From a checkpoint of a small transformer trained on Wikipedia: 4761 steps.
Each number is 500 + 40 x the weight over its row's rms, rounded and kept within 0 to 999. Layers, rows and columns count from 0. Numbers have three digits each. The size before them is the row's rms in percent of the matrix's.

# layer 4 attention query, 192x192, rms 0.125, rows 0-127, columns 160-191
082:498453442502571441540492558461485519489515520494506475509510461508505476538477486487467526462520
077:541498462460511526516442451454523471545517551526475478566516527462517541429520535533537524419475
091:460545554498484493471457518469517462538534598491520524510554492483454496485509482426507518514480
090:540530466523522448505507493519471504444456498491455500516540527515627431503539512529494399440556
095:499594415504505495503467564500540431511441577471494539491430532529550462494505468462494504441478
095:515491482493472439591525516575503508517577460552484530530530529413495506523530513482450507481498
092:488515438497499509539473492535499505539512517453481541506511483456477491456492484485541516520550
093:456520437468492497515533528521430546485510491516496481492541489469452532504503443416485520449553
083:507475434475496485482488479465546468543595480472564585517510518512520521458569492478468465565504
107:510588523529538448524547533480638512511433547493510537506536460442545534462497466507482500563479
086:489424444487546486498410501401527563457498446534498511484524521506462513570552492501476534466548
102:499529552577423477576460481473476472431538506499408498518501547524443504543542492526462550521528
088:522524485568473550576416497465538473459560528494481532522506455468454447552517465500538497431504
085:452477531454530528473544472533442530442590481570459536557502503570440498552438507532473479460521
094:508588464547552434507475475441453409544476528539493469416544481408499577466475474510478551526544
106:448476509570529533477398500495415511462470494554445592509520515563513515557465534501484467481488
094:546538431432516442469557543462513485578495549543529488467509531436504497530446457510529523491504
092:535444570431497558525504451430520481494498458471458559520527507517493472534462482508445603481510
112:497483571551483551412488522570456477573549510518514398494434528510417533544530516490528465514520
102:439587544507497526531586501588475481502499530476483573434517516496564526493506537507458471471517
100:475588541508540473541567508506550517502463543482503531390526482454490618475478573461523437473508
099:542507536500506469512475585484489508552579525487525566525505465469467488513536492512486526493465
088:515423486544453502536406487492447502530552448511501533471601480518480474487473512442495544519504
083:480472529419498475471560443507499530441420499478535471494593499488539440507512498566471497545495
103:481443559535530525537453467558516462409411495536497487427473531497543546463512475455542434517434
098:481452512482471527399517507531483488480436493505438482494418583483524540518616475501544434442486
098:451521547393463472540512447549498496422505494477551513510503503489505529499447468521542407509515
089:479518487508487475513510441478489488404433500544568530471525519494513549450504536504491481469490
095:474482478434493466511476527490514572453538566482535498564509413473524446472494489490503535508509
084:522471528531454516503469473487552560476430568459572492509510488543479520420447578497451505473527
080:522522549435513480496566527513555456518449488444557488431436518407542583507479544479473474569515
092:464495478494512486517457490463493491486453562555519478550526460542425456531461435576506434548480
091:459471479503583549451479459486498515535543474522493573552555423561521493487508531487424467390499
107:472504483502536513495544531505424518465438468506394442525508521547503483517566492558539454464458
098:524479510539480492457453525475541577499445540562462542473440531507544469470464486549516506518514
088:496494516512586462491462438444475494514488401477460552521533506431469477557438473446421493471480
096:515517543507558455547543559541534522549478531506398460480472561503587471527450570527545445493487
095:500512420502460474503553566456509466497458509489492477485441502479524467461459486534466498567459
106:527472451541509494488468470460510517508489544428522521511466532513482530450568506496453488570530
092:515509504496488501503495461488500536405469482502490520507496462549421564520538529457457468498569
096:498579492468458456507552567512427550502543531427556529457443524522508467536502500566495512529576
089:457501470518448504506477530484465499548503508465558491496555453554406466477538490488479479435491
094:519568496465551434496551520416516498498522478491466522499509519532479476473444511549513543499512
082:441446474512503549495481503450464507499553494501461577454457546477502453486487485537541462545483
089:538451531566503464423525554586533468548455480546528528485518520436492572545496419529565514525513
093:477423545542516551499405534447514511469451508577548491549479577579481506441475496440472514504529
095:445468546525584590515498502514493459503491515459568514570547435516504483496489514500487416514471
099:491516530524538500455497536440582450526520551499578498528509503458514509487517521488455482571517
079:570568530589565449459512532541419483461473473533529470552517509432545478497480526595521491553554
089:524447463486487599490473474537505467543567542499540475488508457480545451527549486503495498481451
089:503468562557422514522520491543457498506514511474438446514536508494524554499554439455505538594548
087:514510432517473512523489526520484489524549467512513506555506549486527504493505528513518440484520
094:431448466475511473544443436501462510516582454539499502504452472510514502531509489487447573540581
088:456549498443458530478511554450533462461452534520563480572607485507477517461467506524521479492460
091:517485478423412487528437519453541458539465570526520492464496440520513539469530461550591539518516
086:461521495396439514570530477475517568480481528482470523481469506487530551470440479548556465576510
099:519533502613507461573493514495508538494471523512429447498500492467501503465478466496506519538490
092:445458469501470577476531525492585529595473564487566448467514457505576561495524515468496477509505
101:522477523455468467503434525424504534455491478461534538459485529514417527393545460459437513531524
093:495515472465495531497439493527470507443521517500492518542492472526493450549501503428529537498519
096:510513498481551479510505475464492447494457601449541499539563520531489558493464538449478554524517
080:526529515507527477519451547549499519491545466522534512516510528483469482496456480395496446458496
077:439471471525539433482527463452482460486517479527543434508457443476434445518567480499432547449583
098:511500487515533477477514445487525498550477520456548456530475496443461527464462481531580558545518
108:492461482389477450470466521485467536517458575448479530520495511482530519447523518533501575506465
104:525450414432441528459501511531509482446490533560495540429540550460512558535506421542533499479489
111:463497465357413548537492557540524454518522505503563538473522532538514501450466516413486439487466
113:457504531467492535526416521577540564482541493549535442541595492469528510493528484552478479589540
122:453528449500470509492497450552536505519478562550518518464494475477548486588489554432506519429473
095:540454464458563571477563528498479434515516488523546466586460498509574489575510557557493527505466
101:504475518565499548488503544543420464541513469510493483426476435440517543513532503539502498575484
105:490481536415501483485483542476513503517414462510588458499446365544439512530555546500518514462506
118:463485465597555436422477485521471528428479490495510512515580522540491461436493482500487463463497
108:572471496439524525489454449486533574408528538519557633508489507455495502499500526496508509412508
097:480458577428458509507617558435545519527513430479477472557520502456522494515514483507528516520529
105:522545466498529429532534487454540426449517561499574518499619488544467504462403498445495523492509
112:502532400475435490457546435571491508512425532540527523457633488438552488519508531529569543530512
125:534450506441474505429513493553550526512472520550507454541474452500468495522509552557525464486555
104:513468548484458513477477546546442492489513518502499560485422478491515464465503484493551501461472
113:521452505551457516538470480441487503455478489474443533531492519488534490484501445461556464409566
110:478450504462493459512447426503505482527447455572418485483428415503470576525525583563516501491508
097:512407527544456521426475483507534513529474436516438490569504438502510486489517494498492495498464
118:534496559497544527523554546568540499568462527483366485481457563560581474459407544512520580560525
099:417534494575603502481527576535509537503464469468476440506502433505537430495520514412619468472548
113:527458464500489427483492503496501521532541521499525450513505459567458548479510488478477499481529
103:488487482444575562502522484536486549479516518456420491532490492547485480530547467513571475557432
112:456519447457469456511487517411513515496481449530516475432495490542507491451537511536507474586486
099:473460468481427525485561554482440499463517569480503498517526496521548442494545509418451532518516
110:492463509513444466520536467530464527420515515522487437485544480497529519476459548494454449521488
133:526572486533537496473485482466510479557484428452531483422470485438429563435571473479544485496477
107:480491532541420468530475599471501486555490513504535515446436454518379529463471492511498551527546
101:564427518485462557491550518522515505503615472522436509483461427450527447455471456565480473529521
111:520530493532478493522470505429482605496501490510484433447529531421513482481475532524577477485551
103:479496512561505531473472500517460480451478503517504500489576564480525475505553520453569523469539
116:477495490497471486445453509478444404444539521477500501442489501553541526552541511483539516490430
116:538501490456523479511543498490479432509575477460460448496472486407527468500491510469519504537459
119:477460504486443509458481534513488433506473455491507461419531490474461502534533411447471486487474
110:507520471563500484552504540522480515486580536522543480467541578516483395465470488533501578462457
106:489557502483512494447515487484510496424525550520516478475418503521503568569498506496547567426460
115:554483510492495460413524477508521495464507500500513488469488613451575444426478492429519535483510
100:555530473467514424475537486446534555504510511522549467485500559501481488514593479508481448434481
097:479567510479581490444550417523458454505538496508480538540518571484520419483469482462512539522495
117:482525506543471457472461479481572499566449396435454532438440481457468521505464530526493526477601
114:494584402491487475492491483469513462519549475522524492505441427480494407514491526516501493541528
111:478498469451489534484581464555518506453579466533515416446557489511517544490478473456518440520532
106:542510462465502539470548524488470475510525507479491486515527538506475524537438482511509520493507
097:552550484472461479493494472469490473559504536482561485541515513563494473531526574444452535432551
107:433519496511483482470523485433523528469532467463508498514478531477581514477463498491539514460533
114:514478493457462472485445488521526560573564481519472506490505489483532525470491496442482504510522
098:519533565471472574494513482434501528457489494521451533477513472464520470437429499538466472559472
106:510466511550507505502578484510510560460524483505471531459506504549503461492496467505497446556482
106:552438501591561518502483480547450492482461504469561443508488475497552539555475459518533537455527
113:480431536531437476438431566505488504493481519485511488493465483474460517504510534464462605476509
106:558475498549501494468492440529530418591410468559454573562514488502494463537612478530481558511462
115:519509496534539475525484490492474449469465491611509467486500472556465463437502508434446558490485
107:539410491490481455449525511474420438560453482532458548439428450474467536481493523573495550565486
116:506535522578455527537497456509569535530467534424532460497520507482446512500542549540427465434524
116:560462445569437532521528503492516556512582456449520449483472461482537528457576444588508494525494
122:520493452522466567448533465494480476581496531480500413445501438449491469488490440563535526561450
115:478579526514538607503479567551467518570479498522505560514433521531519465469469530434494515445502
117:520473475448490542446493483535450494545533474554459541501503523514547464616496537478467460435482
101:492425501517442521494550535493453531528438453525473541525474530482495507545551458508505557464515
106:545569578487503502497522462466542467507491496437473554499531545555500470452494480511509558488465
105:514492491459452532499515455535516506536541454513527506479510480552480543541474517532429484470459
100:538637548495556483529531531488486469539509540531495443543478538533533480409574525552503488427502
108:466492492487488443549444366479530493587547474477564475495426496533560532490442530437459490491490
130:504476444555412493476442532521507530475445469538466553517524517491432513554567539523523512486478
110:472499545512478493496476463513449485539525484549534509485543501499469528487465507462484494450484
# layer 4 attention key, 192x192, rms 0.119, rows 0-127, columns 160-191
081:511525529503522530499567532543523377519517441535474526526426538512511518473516521459524503491463
080:499464566563502447547520492569493496515507523487552561430536459502454516489534452414527577538470
092:547459519475607549504443444484489509484458470491520474424523551538519582510504456454509429480570
098:557516515517521523481541538554465460561490420488552506515463520515478522533494616513506477475479
097:541499513471481499480561553541454498472459434499567522505437453495423537515518506521513497482441
099:485519506557432552486493539533482486475498531628434492489507506462451524471499478469539493521455
098:466560495566488542525464467523576470512491545558463552504535452461468510492509493462558478475535
096:492486529501507486485509444563532487518500575494541517521494501521491480508514523510460502460506
090:473463514525579520486488472454513488481445510519474498524520456462498480511506419499459519523464
108:540417546466447414493491566436537503472473442503562472469588495501489549562463513487430613477447
084:488485528522511479508525519464466530520541612567461572531476457425525432475533462448509483476537
099:542429478474523481520480533481460567473473593478512474527534534528456451489558548517441573457551
091:540522492505511475506501461439464497480460485558541572566447453456417573476557520464516489484527
086:451547562444446570557475468521427482476514470462531477468458533494601446516477512469521535485540
097:452459476519437525468573502454481499465501480533455463422461562474397470536513445556552563426487
100:556482441452468450490491556443508497506493507436439553553530511465495479508468514462475505403530
093:478544523456532472467477572481551546542503463533455550405468524498514472505464485476481517550452
099:556554519509487507555492540452403560504480521451462478479530561461433538455476527501500551535513
121:478510559486477493518455392572488490492508478490510439511487477490529484517510525502518430517543
098:480434523429514419491457468568591446548520503493584468462474560518557490531503564517528501513437
096:441530469490531469499541478453582531422427449578515574490447453485475448598524521563460502515463
109:542513533430459512479463498479540466537474543550561507496417425442451428466564455470468506511535
093:523525475469512561517476506443446498567517515441472457573520520438490557469516471448526514519511
088:524542444462480508399425514501473536524463543427488517506498537494485525503526503500472495490514
107:534450446540512517490486522487512525536606457495488552534526482542523521545439491492523486481459
103:467477490514486516458494448516552525515523442505452564493493478506513494551540567479483469506497
095:503561412449492445446514582541537463486488498532509504501590518515493471497474488493419478461480
096:518449453460495543509505511510494513497532486480477516519538529469570486513475576486516500486466
103:481530499554558498529462478587462534508491596459495507459504541488539568452577497503493467482554
088:510489509558538462500524523563445522489468531488506498478521561493530537457476481448498493489513
081:473485501523439481515509530504630496492510521512434424454622526510494439470532506514491480550494
089:522515487525534527532477494489475550511520524498494497519545469536484494468506492583462474430519
093:563462515534470487473540561521454495547497533531523469561534475523457573564537468464467567512523
108:483523517529431504463512532579514472521481438458417495517511548445535469501433536474520471607441
096:501437560457488564451530549516542512457506494475485510486429428481555538522467505511546441534401
095:541481487386506500524487597463457408513549508486520464464480522432507522552475524493566443536584
096:487502486463476553431518520505508482495485422521557503450488489572478468530503562514532527481409
099:496474467413505516492476544437548483387479475478495504481493486573545515482418497569468558461447
102:519448526531515443540499505526559555500498517510438453512525453559549468532592566451535530547529
097:502509521492519498531514369590533475502514531488461532497537549497525473465477578467502515493532
093:467441551469538521515489476543479474487472457564468500532460521610491492490493535510620473537492
088:508575460496554453574458444508497469541450540529480488534492527495469554464550551547528511472541
093:467458500457434538539522547482531506497396500462521472482494466536540548523505531490515493481511
082:466478492533454457525487473583538513537551518476470468506507486576499504544534565472502466536580
094:476488551475542490489511549482547403549578450545553480512517512503584466540451561448448477476431
094:543506433522520469492525490500505539455514490462483453483545500524500545577459457502477502503568
106:568454596505504522531510447539496487532514503536523501483513500453487502491546444501499494503502
099:508515483485524564497504495443550530533453522490499511493482448518452525505591488548545481457525
087:428548559531509584506494489518552433518581539439499461500471499481453449582579513464499506425529
087:516573529504462479444514418481512453560514425474560517507543469545506498444566513464437507505512
100:428549533549538453518424488530556534456554500524470512492501565552415478496517497496550574587551
091:474493531525502545510512420543468455541500568535484560505484430542478473423484468474518502463483
090:515554516541464495578499474484426486513537459515478552506508531415466439458529460534469546514507
092:478471474525573515483498452576457495506434502465449538436481509461515494499453484500442489497516
091:431527474587529455496516500402528508507460522501482505398474483479499483414474409467512564441550
092:477487496544477506527513551542554401418409554464444529551508475581504473551425505562491492534468
101:421498499484455507429526481488503449479510443497507504515475529487500525596444543548465493570536
090:508523460545494488518502395510569473507542529501508496489501536494427502512537500449489512523477
096:509569421546508475485508447490513591444495490524443509498525470507410487491475456504485486578554
090:470498478490478400503499517501483431501528517511535553572524435490509576537489432552490489499499
100:505486511483546552454474572445496504547459497450516497526483490412494529563408465520516465522492
087:495488556524484508491483485388525466522529430564539510477497527525444500582431509581524540562544
085:531517420458528569511449449376431471571550521474560473465484477481534481513546480436514493520550
103:451489528448517512546499464543526446537479540465507394523512480475581489435484463425532506517554
112:437504479449391442490540495439470499490531576473491502469497514543460482435458549567508556452441
101:509536540589477517437463536504460508478485570510499460457560464495465437418507476517588562506538
118:553530522538515488561516452486474469564516521494505492549503471462468465481457511468556525456528
108:426533605526547482513514489533479505497548550462512510521513515485472518520514497369509491505565
109:525584479507499478453455492485551585465452531523522486509471428442542480484470511533477490527555
099:529508514475546510465540468480434458456529607499536549473558492491531479538475563503433495471505
105:513520568503542457489472520651441406483430463518515452586422509524475542524454520534515494578503
113:520455479505497495497545503455517501490420435533501509490515457564417503537484529518469523533496
118:460466548537450503464503527532494491486434491491519527491494513507455509467470480444571436433528
110:557472484533494471487528548510549533529584543487510437478401482475554457470524546571452442480500
095:524454470460410509482443389512461417544520440485492541447500505542485446517541515490474479490484
110:519503511530558529528515542416507517522564561410521547492515514553542446432483427503503508457449
105:438480491629496542453523531513550531486496510494420590504478497509529577486451455506555476556498
120:544544525394519494453494501583501460471557494478443557530493488485474529519413562492502408502481
111:504473488504498420471496481473479471520525524508536511532521471444566423468499531533537489427502
116:479399501570546548502440500463473546496511450520466536583500430511539579510554469491526459441519
107:438454555427478441512514504471474552497482478551451557579485433510477517504427527543442449508470
100:535429474531493468482505430581533447487534513482494538508457521459463442530445517489429461465469
120:497565518443560487521487516504540500548539484458465490476462519519530572474472556437465472509465
100:485499528537485539528485491564532472473429476501565485516548567442513518473482537506523582485466
111:562486480547452549433481543565533509535452459546559563514531512479480543474556551568478491460603
099:506520515488543596523453490586467525470460538510474494547508536586537492465495516538489397500460
112:510505526483447533533492499471523523449468515496527482460508449425423485475632529496557476499481
100:479459561511506503520529489530465492496595554443491500513487506465561446504518536508422515456558
107:503531480531465492482504441496475527385485526540512519500468543478552438511418537490451489440538
124:479502490518483488491513518521594406459402417522523485461464525534490540526554492418541528504489
108:490474432470471471491448522478474445508496465464535484516505528497441555546466460564497541603498
102:543491450503474502542494433480472525510556484521476556491530491538510518503522483516508596561582
114:449564525536521503505516556420481530489502511524454433432462484451406468430488521515513597433548
107:473506420445484515506471509525459532523562520484511502506590503448482529541512542467462485478560
117:501529552520522486438493506527485466457521423541495457483470529543549485537560520492486564451467
113:476457525506441487454478494510513478513499406547471485495516493530509514514547582503525526545474
110:409497540547475565501560472559528544439457484471477508480566432496554491493475429538576491501511
111:562512474502535508448482498408475596523511545522487422446557502472511503471537501458533470493526
105:535514508511457503449491528533474505439520549522526425519453532484486504508524543469573580490510
105:579523537541519464460541484535528511561537536525525439578537475496554476452631485456509527489515
101:572544504482504468422523543481493516496540546410513450447546533536455583492629501487521528477433
104:535478560488537545496531501548577458525529483513491510579495521596493408514441478454477453525498
113:455481477487584498440493563538530557569455518420571439458496540472469539593553557467530539447559
112:511475467499442530478527491504595515497475469424461503466433515462527503547435504513416487517527
116:506534525489475510447487542435518481495496503543517481479574507484592495454472460523521499507488
105:517516470465471533543475477440494535490443517489556504528477498518517442501503508583443479532452
092:510525428498438530470511515456518543563534447554574453503585529499588445536448499478497517546473
107:438477543490451487466433533561538516536474483485500507475502500503548547448564467517602592460519
107:529480484581520497468446507448495536528440489536445480424472491480543497474480489480527481484454
102:564489543487581540454458481477498476527510507554491426456505509533516507433491510517466557457522
104:445492429535449541476478481594518457524537508455489450548550421525539501471475503453512441515518
109:465458502547567509521476492528512479508448513473598537457572483488588560515440474484513511495459
103:524458492514554469481464489441486484552545493551538515492396414435453553471542504505453529483556
111:502457519554510482468495510490541473536448479544527484518458495539421469505487503487530526439432
108:519490498573485472523472450440473481411539558528572461506513448578563482443439506462465573440516
104:509478511500459521507512514456520453492500487553501514435407429443469529467514509506490604559507
104:466477530457436557459524544492559486502471561443499448497491491494486486540448570490443478410469
106:476453638524449450482509445509566479457529461522429432420517542395514547538509483427505530558506
123:442469521501450512441506478532477507469524406492513404450484498506558447482419539543552561503451
110:506543487446495532469443474495522501512458524456448468545455534508492514460443508487495499445584
113:530492488530535498482525537478461569469531522479458535539507547535501432461445451479490588533418
101:559491453547552488499455551470446493503505553541459484524494521501403480582524496461464500493517
107:540473487475482567522444514451503464517422513448451504526524480543492561477500446495505471421423
103:462511424497518528493430549524458583439588533464495511550479498492500479442451533467440514560431
099:543462461460532489463506399506586480458516518478532531498449504548506475556561571510556565484480
106:503430505483507464532502515535533502523536518530443459544450483478560513553505524550470510499484
118:477502499540493494448531541465469563534502451456437519505490509439513488519480489512492455474478
105:531515460502538576527531434563439523524519486477481556533482477536492452440446425494480470443493
# layer 4 attention value, 192x192, rms 0.11, rows 0-77, columns 160-191
082:491566411556515481508580521521509567477505485472478503536523471528513522469495455543494507528484
087:440470536487495579565500559538505535412494465465539500540491464480440526469515532526555596462500
079:514532467463554543468478440520528530460527551480513497461456551460514431542513514521491495513470
084:462422509520529519437542390510516495538473453451497492497518473463458511489479572536528484504543
099:436533465480566491532602469537479485474537529481502543557475475542530505518600535483484505456475
080:472517475488510534509490536530546557476537515486443466461513484466447520470486535527525543446574
080:514529476565480519494528466459496489488500575527495464477452521495523495498468459484523437526493
084:454509502441481523496475522454490460543534489483451574521439452527518515529459591487531480568513
085:483562497490541517368560526506480468467493555508574585568480438529513486505513466518412579569546
087:541461479469460516461478504535530480531495452536477471478489486465527508479560490558510517479400
094:417508488470494410537458454482500492437537463447506466507482485503485476501551493458502482493476
089:463496508482564514468582447537494463536536525479568534535522519525467504502530553517544522521481
092:460494504621495516511533541525478528548516533523490555468543465531495477578544502541529490466457
089:546529485477493558513449552487470479487547535556490546473457474559528460517460522497398492451493
082:514482524536552527553565521486464469474549465508506469504487457481395500464479515534507398549482
087:535543505510477541464504525497465533508542426492518486509552471554422518476490496600496494459525
085:497522509516482551557483497522549499552514487543490555472455550574510519476529530501536516505441
079:512502531538469514485426468537449518553561439461469473522529534502488488547491520407494506446527
088:508506547510567531451430533551454458508519428529570465495520457474495478510516573503471464550468
088:522547470505465517448489466548466537460478448498532438466454504447563513517537449548542519490474
081:488535549556485456557507501604493553511454447511508536461485529487525523425481483455505504487464
081:521479460527452465478410433434486470512529560587521538571579464473516503544510517467450451542462
085:546502504422463497477430531456595521377467549541473482501472493432515487482486492524467472502514
084:546488551458487485532543483507481505523536425512498550513448463429469468555466535538489515570466
083:473475498458494528580445513564557489451460418506478504475485523479485536565581522541503488459470
083:471525503474495542461554449520555529554462486494582559502511512556513493438429494585497584494489
081:604449531576462482528445484574490549581499457511512494470461558442540488518498478474551498499487
096:528513528462439460546448532500499533494542473505412442550481483400505490485492492465534500492526
089:464421392538552516551511508433483506490433494533478494528464532483511522540542574431511436509524
081:447580504491493575443510558536496458527579482492463437555462458438495462562519557542501451576568
090:487534523526478526460511523485465479522493396473498547520555509518482433506447486518501477444432
082:502528517482537407484412502566538505454486522461465470541446453522472478415534461555517459473502
101:542465532436478481473496472496462509492460483488480493482557472444470494511473529434542506452524
078:476429476456531520489499450426560468503508531501472470517428548489506530484468531545610446558486
093:518581470529527496511439465498544439551546454476477507426499480528473495490527568522498509548532
089:441540478407476587458507558426494479484576546456486522468560513526493496485437542543503567499531
083:497517526449467562508552544470510457457515505504503541445573463429504478555441501523429580481531
072:445511476544431522509583501530564453542445417442467475532527493456429502521502462471491570579511
080:525522462523508523506586578475567465438522468453471508448511529470526490473523523528482519520497
086:473454529455447519580505466500532544448561453531493513515508499413516469571535487467498501487529
093:430464472440475539487532499431528554467491531521489522518458489534531512508472483502529502508474
107:514423445494514531456480507579519505449406415515579478450525496529399546401516542527517526493552
080:478493527538468441504494405499465511530470527446524525444505524543482560483489455477518535484494
092:471496453472566498547516531534520507495494505481534468514455540581509400504532548545483471467444
084:475557420478474506530546514531530465470437540505480428484489486489439480449497515550467441537564
077:493491523550547449486493502435477491469465527535465431482494493472488457446520484551511484389469
098:491579451535520483578520529537489535478516590538479526508529477346550527502522521489420491526405
088:473562444570517536573569544655507518487562555483441436521471503448486496536514451449485440577458
085:474385506503508533566513543528428525518469439492496510457495539548479525625516438550562512487460
087:549430589532497503421507507493465502516492492501490566464509492525559458471451475506494524449503
085:493482435491557518477474538480522482557436558474521531500462564568501529475497500532487490525487
074:493575526521524480556528448480449480544369460520507485499521492508476501522544516455476463522482
097:433512474569544487522556471461519464448535600578416482554490523445501445578478481513498472532536
081:506472518545470530582526505485549470465537483566482538473561487534585551455531514547471436536476
097:485521402549514547532584538532483484505453526520529420517532512389471453533530476513479542538467
078:469534550452483559556557592531445497493452533470474531513560488435486467541540468528549430547463
084:433494532427516512514458574448442548507520470516469514551519477485522483561478525460487524480531
081:474533450494510527516537480551497493495577415472514487474487479499484539562549445521490481496487
076:462549436513490498513472426516506493515445472505523401502449551493509453515510551504455518555449
093:519533555399440473533495483476475492525481474522492514487516400449537480543464481515491511520541
071:489432489490540559547463483529543496538499551490541566457492492557514598490450550480490519628482
097:541470475456527450593429501468512485531511530545464581506507431538494566531505499487484551494505
081:482536520571544403555582460499513603462472462454535408513486455455489463460488446521515506454440
077:447471477416502486563517505521525441506512479594508521485511492505522478470484513446461498485492
111:481494458499503516517592499528541543525527454560550482477472468507508519535435472513484445380495
110:479442524555539477571559580520517435526512464519488523488412530497488512475531562520461507515459
112:494498570437559534461547557553504485521597497542463510542571485488480503430527491475509420425477
115:503460458546471463454490494448453469506497483507478469486421466531483600536559493552503461455494
101:452605494485367501492541482514484528470459523518504415475478569536486516536473430489468503478530
120:444471496559462486567481475540550498537515455443521435512499496485500500468450501542486525512474
118:526473529527475459527504466430505511534509474510558526518482498572506465530506431597474489569440
120:484482618513499488472485476410439499495453442519495447528482489454524502528508467496585488474494
110:553525508415537446481522513500499567524572572498552476547520436472419479534534454529554517488477
105:495523456515521447503518512561536485481481512516452442593506406528466502504507410424528538465534
106:439521508498502496605570506520427428554429469508518462602471552522509536450475543439491499518534
110:426526524488516516509508544529560480551506538399555540460474531590493550445502510528481450493435
110:478524427463518590537511528519505506456416484455576536538527535493541579516499520487430560501460
104:473458503460529563538533466496484528478469482406540469555539407496462487521571453530521476486553
# layer 4 attention output (transposed), 192x192, rms 0.0939, rows 0-76, columns 160-191
089:582477525496591517476507553524490485565546493531473496460471536524574414502506521461505528498472
093:561474441584490483428545514502485460580522441554475482555482519491526535498555502558514427516485
091:430482550516451465487528483482460445543514489518505475500536436459456534524424499456482494526487
086:459464474461523503560478500485526545508449520519505547487539462510430512511497484523446482501514
103:502458525501504529420464479564546474467486504514474450435486511443475469429490499491489486486548
086:494513599504541487464540517504524433564513507516557591590485547557534476487509494433536489466500
084:543491505396530455518508610468482493483578430517533479492547499487483469510449514479437609514533
088:484472517520551502499489418504515505490453460506558494480536469492497465482536442478453502469490
088:475477441587514515609418434527498480527474434489456460423503545479476542464500570511517494476471
092:453537496556580553488596521534455501556507526498566518459561476445446487568436512526545503560550
095:557536492568501543435564545477486455459504615535522487471540499524562448468504486535520604536500
095:523474532456533502466456515397540526511471526481456520480521475432482535504524483506421472522536
089:449589461391479514514556475523447474502539541496474489452482465448482504514591567482455514515598
097:469478518539475447515525484559511468459450532487392430457527495474466506531506503482537511486568
091:402502456459502453503446535493489560551461552510542522548492551422496503474594535503498541490496
091:527484464530487505457555440532549495466409485501453529495493562564523511492519494480456430490482
091:516501502533506400472587541557550524504463507474470528470508481522534415531516463394507529492544
087:526492473440533446552530499523560524507519536507479464453527465519542418479424550462500448467493
095:518489511453483515529482480546502599526491465520387505482494519524536476463475442467525426492470
093:467465513501482566583571503501525487506513520500521570494567434511513583487512482424485505543514
088:468495533530505484427514443502527491491519508451529466546478470527410514609524519541397466553523
082:518503410480541483502546555496463507530499514439522467490486488540360551528475476604561582486491
097:446481505538494545444494526558470478577522564493527529517501562569452438491479532459466574444521
095:491443411435515475488486508463570448426527542503504466466545476599532515462512498446520548445522
087:508420538498473497416543536499541486471503558471494510520512453515535427464455479470513471485534
092:498491505600544466507485471494500435514453516498511538516558502500485545543494576434477432546493
092:588485509454451452492514537542514467455562519529496479561529425612485489557505481471496478557517
109:519489501527507519445523527525523535564522518544599460496517517567532406453512460516585467525448
094:558488560521457493488521439537457542494551480504519482488527429466445459497528552559559510505487
094:543454505494525526539433452514503457550515485553510539475450506488492485421472507446527537418469
094:490482489572498422488502470466537538516473475484491471490467460479428578480513491477462530451542
097:473533448476455560484498533491518499570541497492553570500512490464514480563453469499472540457511
104:506532510554438499559513493507528534473505475505521486464482487494475455505498525521498474435496
088:546477460547512527478479530501519507444433449486530502581534477478477525481539467480501496506518
098:453442518477480505493466498496523513454478549513558563559512462540515528569539411487505475451425
092:423517503557483558535515483492452488484429447543499621471474454530468529489553468434444460519491
088:435475553544565486534454495439466526496430502521549529467454594511502529424498466537436434616460
083:515423446476562502485483524494454539426530485449515529509489529582527525476427534501449474478520
085:446466479545508480519458474590485518546507504493461468540454504522500528579492487463428544443523
096:501571478491564533454538483474458523569447553469484573485569489518476521469527552463544531510480
101:528574458561548538555482491437476463470484473540507429510529523432412539417518531438517548512487
103:490448488586550577478485536449461513493554430454449517586445479520489573556499478531495491532500
088:489556486408476478473536486499544457432501500457537447545537450465465530545528482527470499564485
093:523469542569509551456414513532455445476451550577496544471529578448560543519539503492538563499583
092:467454536541523578498457487491520556487586453469533566539488505488539488557454500495510594444483
089:561491445520450429443588564507508506504538470491533478440511520471463458475466476452479542512550
102:522496556477456488507528493514443513534586469476434461477491485533467497524449526525501547494490
093:535442530449430452477464508452530449523529517568551517502548489563451472554531437501486565522546
092:497574480425500496474579461467546481506593513491511527440509428446609480440563497467433469544542
089:374523473499498470494494483552479538449508475416486459480537499466481523524539549468458507546486
088:451508551526507470520444495511480497535514525523506422462535449437547404532559513485489563483514
077:534489412417508471383500589553567501500569475489465490458475515513499566537455483535513512469524
102:537453535476445530535416482483517515450395446483581491444420484579517519431512475524415543513487
092:531571488461533473494493493536474537514442581471509488574445481559464507533467507492490500507522
100:601391491445465450513456480455540487543588416532510537498516486503452582535496507513407463473489
086:510562505553478464483509512466500452501592503516536485495479498503421517483539498530523538475487
092:514523483486459473517531479478559528420377476541484516435479508490437502440541486595501466498527
094:542445460491500543537439492464479497520505489555446592575487479548517449473445559517494474472489
086:506406530489536502479491524440503533500568572472512560576527504540533516476494471417513487485568
098:544549440546467510520529526435465465441497530481473478488492508556544497429494483400517508496428
083:478517499485519480441508482431517474544502473524465530502533519509493500505519524482482474519552
104:517556477467523504442607474425459427475552510523565420446493484528507444499469511560493527544493
094:536529498499480512481518488563406531489469558533514523486503575529501469520501558555504517457544
086:490506552540464536429493617441464546440443505436531477461482529519446479496505490482535487529520
110:547460529484495467484443488466415481481556508541511514532538504432467434509567524500500543527498
109:535563473479502585468460449478536533500518548472496554505396451510476508524488425471555452516493
105:516486450520444449539467467471479514471510459479527456512420456453572531531499500493480519584506
108:495467538468495541550495508565522506523534490489488520521511544588538450536428500452509473491497
099:557457471507577472541477488514515528500477517469468598477558490436535561540496483497465457582484
113:550573517488570493413484529444499537485480569499475503528547470505527471523553515483504466470526
109:528497440495564450506542456480443577496582480481498471517488512468573452511528551456557509433552
105:509489447530458517531454580545496455502557480508523578569494485548519461497479568477428500515490
105:481509463568520533512441476472477494461470469493502517508493585559526504503490508510439427510488
097:462461524461506519539460488454461533513469489460525528473436544472524547516493618523418525494503
102:516521496501493454458495580413535522403504480482461541443502455450484481478547483557478489471463
102:488488471526522496510514509502478529498506460540463479471541500446507426505492547488535512527493
103:473509556450482444473534528495467570532520495509435414415496459500533499432509511450520509484443